From a checkpoint of a small transformer trained on Wikipedia.
Size: 2 heads of 32, 0.482M parameters.
Each number is 500 + 50 x the weight over the matrix's rms, rounded and kept within 0 to 999. Layers, rows and columns count from 0. Numbers have three digits each.

# layer 4 MLP down (transposed), 256x64, rms 0.0574, rows 73-122, columns 0-63
498451586488514469416525586550485528559474522575440509553496404520500540522482562540479530476427449512525533553503478505407433517469466542490373460451573434517571526453490454473480609516488525
571519498431578471480538511538498492540516477511580499372478422540513501434467530437482460562463435484578453503493439418504551481539439533518553548609559497479471487588490485564483447452512508
499513574526476530444500499537447516491488503486462512481607509609496599484524502442537509466409481543462585492498499480509477470454506464496547523468249507475579596543537491443505532531497461
447502455534497592477530540501461459499520508513410437551513512447517465513521540539456544480576534461553573516508553466413533517480470493539458559447414574528480447435571480534479495457478468
516423510469522453541499436425588535485446540512414516544548458553485517484465518512454518432508479519453474527559551490462473474534584520588490467483465489559486530470441544567530451565557448
550485481527484559508476384449440620541535534540560448430451448477438485414521470465535498487440432571512509533494462479540542537527476471518597455489595487439469465522491529523577566507449521
491479463421499405499427476548508547472453521498506464530463530472652448475536545529420513498404592520512523402526544445533483514636589447570567358551519489574391422589467514522550516485488541
581504520588510519555391484469463494481517525457452508478539405478473483514517461569509583525535520454453524471505555437512560414511516505511497534455469514469453475582563473530499436462517519
371523420474543482550519468445523436466499545592509516599459527425510501460489592541449467482536492438469475496519502501524530503646506479500537430487473554459525520558443558465487474488526545
450532471469508630502507506457549504504541532512471480494474554398523490590548458536581425544485461604501632456496513513522455495471539462557485446442411550497568374540466527443464537453517429
476548517543435466515492469556528475523554588432454470481465535532546491494503498506431427451538536534511491376452474612534528506434586547592459445503570468430450468445552474523442458472542532
485481455441495478457597496487398413510517522511469505400509539478445569528492428458572429523460559502538508428518492543442608542505526527548432484508541514552467538519537468566520543487481446
517465457446520589404434613508428534490572467447470449494497438486460452518417478511520406507494536554520442434561556451523596458470565447491472530546558474507683480563577456502461533529497544
464467475459559505416528512457386438457426550413539534525535447557482498524522624500507459478521499468512504516500531459485531455401503463563548523554569436486446449514585563472590536470575490
526539553475428535439519447534513434477510524568485523514509432503517392479488579504499465504536566436510382458466575497535468402531518459490480523584550536490505605647383493451502437584510443
558499475451569362491425454460464503486535570527490441553492463483530478502413556515444477574507526500544542380487534541404525528483499584603458449515538461483458524497461560534488508425568547
454392530591482597445522601429496520487434542469431571442489485524465473544575489529455480478520486475493525454472515563522453462516503511423594496539488458451653439441578540487565515485475484
489501412457494509443618523492437407491493530430503610558571527392468482500654469454448562585573531521460463496545444542501478470536526515457573482509545453412466486497466462515524515479503508
483486492465572415398444525476509421504495494520482553497484648447496472543486593578496517501536564529575572531529492483458488504495471567489503453466415533524486497474475520482479470479470451
558542460402425561376475482471465562507416385568506473496532597509521524528499517532541540450546562623532380534406573493477477435439533457527414575607455559491369482402575470551553481550495536
477501557487514483642502456457402504526472537481511496472478532507540436441510463544533479596506515522480479484588457554559467458453545454554478432486511405477466473544481531487528445515548577
440468550530430429531478508406497412364413468533478534509507565444435540451475521498558373543543519469544527495583592460527547446485504516483457557467598538437592546489551562547561569505517505
461520510544478504572456395537588484584482448452502429462584596463554442432501466463404515557539436424508585420562627428495526543454449587497548513498559465432479481511545495572551342513475523
438476463577469397489465444505512574478518449463470447493581536483502529455392445524507553536467453512520619533480576579430428548478467501572565543521503517459513521499513546506480492538505483
513452497508421538486542560442516533606449453514494555499464535485488467600523422423503481500489512618420468373378484492515553489546465562480500472516570402426519519506553477487505527503493625
527485470449451485484520431453478392508546501560458489563504551419401398556445556545516487465548499464484495581464528470542468575441503490492532536554482527580427564438530528554530434539594519
577504486544395582473524498484508550544498473459476422445609410478589503488583505395557553491624452506508563503400474592448471513491467505477426484594441498529482445573408461526443650447513507
578462493515510549544433558583468431433559559499513468454479528445529455487486565488457487448444530570542405425441559513471509488511512559502431555533493520508439491498528436527506467537567515
590471463533548445447513533532582457539474486494547478618496519476481514486386523395520490447602485473451490579501519559599463508467503562504485506507449487445478532493615476457476347570450489
363473552683444497451529474456565534424501561381603536577488506514492559500548503554463430475440521479562474380488475546498470579528556477471446470484544516444500526452528579535429512437602426
494473454454498547563468498494567531577484487485469552525490601456544415541509521455488517530482462473504422504529466467551579477445493560549475461525511486373480521496576458533489447540548505
515542490448562501552404410533578556553464460526405572451479457467472553399504469441475515488533459530512426544493501492551421575478497516535499496516558537533519516521487405511526488433537524
505502492491641412477515538461491464550493480429513473455413512492625518528587496499457515362551471441526539437373547539423435523546381565512496504646476504490555456507578485469536597465466611
517612473425511535389515525483423599484382381438524486478515541589501506457589408478611488475460517532576509505484510417462533567574528476536503500527558553544438496487553557449562460457499400
453563517497495559535459536471495527523458453568478525477491562452606471512489506411498499518425543533479501478433492403585456532537568452579504384438497579582482483425456526571517524480503465
424546504545534498463498437551531478495475559556470531447465511491495447452454598575482466508499499454478465528553501486442483540537460505549602522533542460496496469481493606445502504467533424
553530508526623512482466476462425468588551539520518471499471519499553472440507455461477457538454480550506516431430544454539477464577449503571458509536538465509506519545457493526569444482478489
482362544472493503483543523497555533599573508471474514623458482420498464500453482560510500513499506544426520494476532526519420502527540493548413418625509469521466494486557480514501472487488412
449427542557465510558546510512526574447451457417495481561481550523451428469488483547478516439511590485544494507475465525505498507498521473462437500502511522615478517548467481547580465547469504
550498523544517550417553427558403408516532511457549493533467490472425519482434509507485559514506536539511584582548512444514532550517526426417499440525594553493468437430510436495457537489431454
470456525475513471563438469451549413482611540421492455489554465527420469528445471497445499549461535584514474432549566534522523529496522525473437503564582519555493513478530472454553477549440492
529471567448490463510456475510546515522485480546437483518581530494502482416498484505495516559449471548468391488478561517473476480547542451532586456435552513494422512580464449543584598421498531
545519455488471487512485495492505448510501578546565542415434479418537476534516478400518466490539509457513487525479489500485548502525485595514538545535449478543538533475592517528520466485428442
549495538480541454532530587426430455482529535519546451483549359516459437434472422523605534518574444511553518600538438542476512551492450474518524541540437482520531476553456520454483551433475488
465506466507488602501501523522408481499501580559441541464537534475551501472544501474498403415457486501531526470467563600528527398427510445478525538452505485457536513496530635420551450435536553
517506554469499497462502504466433407443546573469537487431449456503482444473507526537587530482512557492570519640519470517466460501541537415573467514579542470608482527550545471455526399426475439
505476524546479500442499545538464572555500468505546522480511517595519592525483511455520414466490505459566555464462447525437575460558433488508407457383483535453493438468501578551507588449506440
576460482542479521490455512439462488497591516486509560465537501551425566540497564485562479489520539561525423437440483514542484511415509463524510428532402400526441542494440528527494516523602475
537479533532483527446545473561485513450519434641485542413478378501443465443439466553530365554507502464522498613555417508476390450511561582541464441445512547526458607535548581554426546457578523
474561640453511464495497461558499550553518421525477462523515532544466488405509588401463517475500427554470510447503446524456441524448526506646535491507443507463394511495475526542486507534552541
# layer 4 MLP up, 256x64, rms 0.169, rows 74-123, columns 0-63
459492465512400499457456473570512508522427612564472507497487525514508489439537477556513518454495529553452486514586361566614546551509504428451526511515502531514447459513509448487513525469552499
541608441528549577578529460528475484455473584525523466458461534394385412493494514402494449410487473474522466594476484559531509462477606560460534504542510522499509428432507526533532498552540465
526480457418523467441511554540507511462453469510596529486462459577484499500479475495555505487524513436449449652515472536508471474508536503476487531534507491517469474531435510476516520498563451
456570454506466547435528538535430564514521503465462492487534531503503530468433491538533554489420457465497413471449511560501439493578518518519591539487504469489468442445457406520487558520617595
513474500540575489460417498519485595536506437590484458505533516499509507516479539532567480522463536464511521423432531453477483406497576511463519556489550504509503449589567487421418514521544531
548488454555543664649427523478484472545582497484488547507506544570429496464462439497546494461497436465511442596462532481452508561473495511494382497614505504524495447506468402496477517552529390
548508439526464501526537451444551469371502564514503560463535544502489440514533461518449502496486475494534426492553439543609510557519426436505479461528579493471534487464578522431505561453481536
470467463498512516445478480526482542514479473535444593477480560470542573552495515492513476453540498423598531572480477468455566487606459542507543626459406483432454400610473539512443578466510517
478434449556493454532480534526452474495388472492588529525491485511439466418432574417503562497570575430510513521581437510524547500451525477552540499571498506510473503559488420495569359532499594
414570519501455511499543509440463468554446465502473517442500583463484523500544550569573516473551487467512623541510466397475450432520469554470514561529531580485583421460531522408557459545505452
550479497501532513526528476493547490517364463498510423428507539481541480514460486466437555501454515419506592559517500543556361391499537504541460534475502443482532514516479565486477531556510572
427579496554578504508482487530560544393454518509486579500383526530539564486536473431445549576359497487565474477507442493556469456452524498529500523468515509446360424422463425558566504542605448
409485549588510410411419484567455430505570542505491541478460492493503554540450579466487558470426434578500528488502453492514546543568605476450503608446504483456511557445496524396467517499524546
474547550522458430512471477448453426412562499467592569476486560570599579480494559499493379512453480539591481534541530521504545516534630425424534534460501388496441473463433500504544486588553499
422538453553478493563478521531518514460481543403579536528467506384543525533477465416499511537487516471502527580525449405489526471610582527377483448485502514504459526554481540437476487474536461
468563424492480442489503452555510414535511587519580467548530506496470460499462475465426462466535513557504544617512445471514480563393578515445590467462499422474580497501515478501455503592511422
545461588452478427522490525455560544430466446525530471551397566517537502573515456492400527494385560434496545498442486517533448477532534529430535507493509529548488580582446480483542491534537508
513461510508453566636569523541450524517542420475506545494475436429476519459482574523460433520449419477457523556482503545503503522516537500498582569469529472414522480455469562518456424508581502
479487594586538443544494492483521545400453499460566560511483467532434563490529613399489435432535475376614504553563506532526419452498623513422588518439540389450534514466487417451526510608465464
453592513572474532454533523432500439534514602540536505463504495439503487465385543412546512427485417504514468569433453533516438538527504548540470521514445559506549542494474416560488539550523467
604499537508480533486485530528551624555585534344562434520552500491527504491433550549519454494440412516454497547477408531432500490519543377496596467450454434526477425564392465473448522522574534
466453552551498552548520418499511632479496506456398436481478493422419518492503550547552621528506503512438377582583436503414518461568512506537556554576601554449514448478459393493375473543502472
467480513480500583453481458488526519451469537529652452499464403540577460535506541486409442476417492512471535513628499567554536481499512490517461470492455492528526517560463400513554567511505492
593507447496580466453444557558453495416546511550531531374541509516418537421402563467477493486426567557549489439530398512542502448539519514537440602541493516593468449532536521402460558486538450
578514474512563552526448524475509467573447516513496485587440509488603514525429441440471492447546513542415500454458448517547499529489430549474427551622445555494512395553530444614414562498504490
446342480460445503549503420535605457558518579476398523460461534513553591504481567451443507402488544512486469542512539588539571482502463487401527477543475522444586387559504463465532543509499552
543586431490491530495493443455466501484517523569503430530446591455522553562378509523504566501523533500378471545499530479531508473577473408514511483558484592578533467514527554498469469434466434
409589463444531506433554520509501471457422535528448525472421562484476563588404555394442441554489546488543517492609480555531543464508481439491472538496537486536518506527436423428610395549547466
558459450507553628527524470513450476446481466525365604441433527466517577488538508525509470537529506487442660550484492460511412425440409487459567455486551466522520473492561496530484494579557562
513524434480497540488570484568482538526560451427523554490511588495416509659508563427524458534491487528539563599441503472540475481525476445519451504450554458540485495418534432415446506526515458
578554512437512552468622493438510455454494472479551518403590504483492417529486475496564482470475468498510525502503490488506586428550462542520491533544555416504461571534382432573447527501595543
564521561556435579530460370466497530501504536525426460479484566392491594485340437469527478497596574494496476536508526449542577384406524518539565512456526413562422487551430501507526472567497521
480435499537449468545396525424542456582410489480510569414408495572481490493515505618525523539516516591426518600524524455483457583455444452483590450539505470556523522447533473566478514410477576
538465554489538453488471466423491566538435511469466458488537564503483574564536467502543430565516519532482440511423540436530429416575511487405559488548537487506476480541558449518564587392541483
492501475510462564550472541479451528507466480493515492598616504405487518565482465485532542464520561492446581482409501514486505384473568441492480496433504472485538426490507450528500479536492530
439410496523432504531507533490426539518455494490478478502617488491424409525455569474525466475487481424485483605519501453537491494495503514514521514526544521554476491554578506484406561494487443
423496555544484461566559469455486503550540507388534515505473571505538487508520585513493535352573567505525591563418504534455471503541421456510537469570545443512494462503473413468493453415508494
554552470578369540494476539505493498401494470483532505468512512434525505467424497499511611548542465518481597488456482499499526518536479484562457454466467544504498532476529438400434498522519525
520478557515585465497507526530507568495489493499446602475514516431465463414504498477409480536520459535550465467490531476561484508591533590542520542470566460417493551518549486508607480445456483
458491531530588491471520462497527492406342485513463463505456489527617436463471457447521551503467513469477603490539566567571504527500610502543513500430451554518501557483433452556515515516516517
444469526493518504454517424596406539447482386447511540516538592541532599575429510576472464511470586440579526551524489509517514462489455539464569565473463526434489482490477509446482482565464542
451458470511496537533613505460533509442540551456544485501546530490449431496451580530527512584447531557470523487461462478457468523545550438441573446482550484494486452507498530586472514507487473
553463488442460582471517512490493482419604534509541481469532522574514470522511584446391483560453587483454426478433541462634476373506590493422551503575543500548419516544499462461555479540496557
569518437556502432469534495490525446493431552417555425526508507473541442487488453541560462424509594468489447470549495535539517666524487500431505490581529514596544464545493445541388583542526458
519408461595426515424544560452466458400492408482498527549580529466452472543474515504579439472531521528446514588513543521533537443454585557516535541462556456504498423515427501425491515491501584
507480391468468497489448536448549564436498494544502454529438481524511451462528551501552489539527513476445538563487445543530564526476527517464553569509586436526519471609509456506522459551419440
540522496492504491550440478479467466499511510481512434647518499538508386570429458588454473488501533450496529530538489504480521506513486378439541535540494539453496556499543429521500490463569514
475519461517400512478432367443469488477387539484532515475407486546495523480467396578466540559594457482590526498431519591487560520502414484538511595471555483430571501539530510513463529478576564
521568464530477472452486568439479531407583532442499459480517590590484537485519495508482540408475579504553522547514507519534521456550419587489556497407605388520538506421525516463424528476468420
543477431410510498542518432382507466416435492496522536536552559469417561491470459458512568540502506518433504575562581587388523458462506442545551522570580527530494530488464460550524494494478453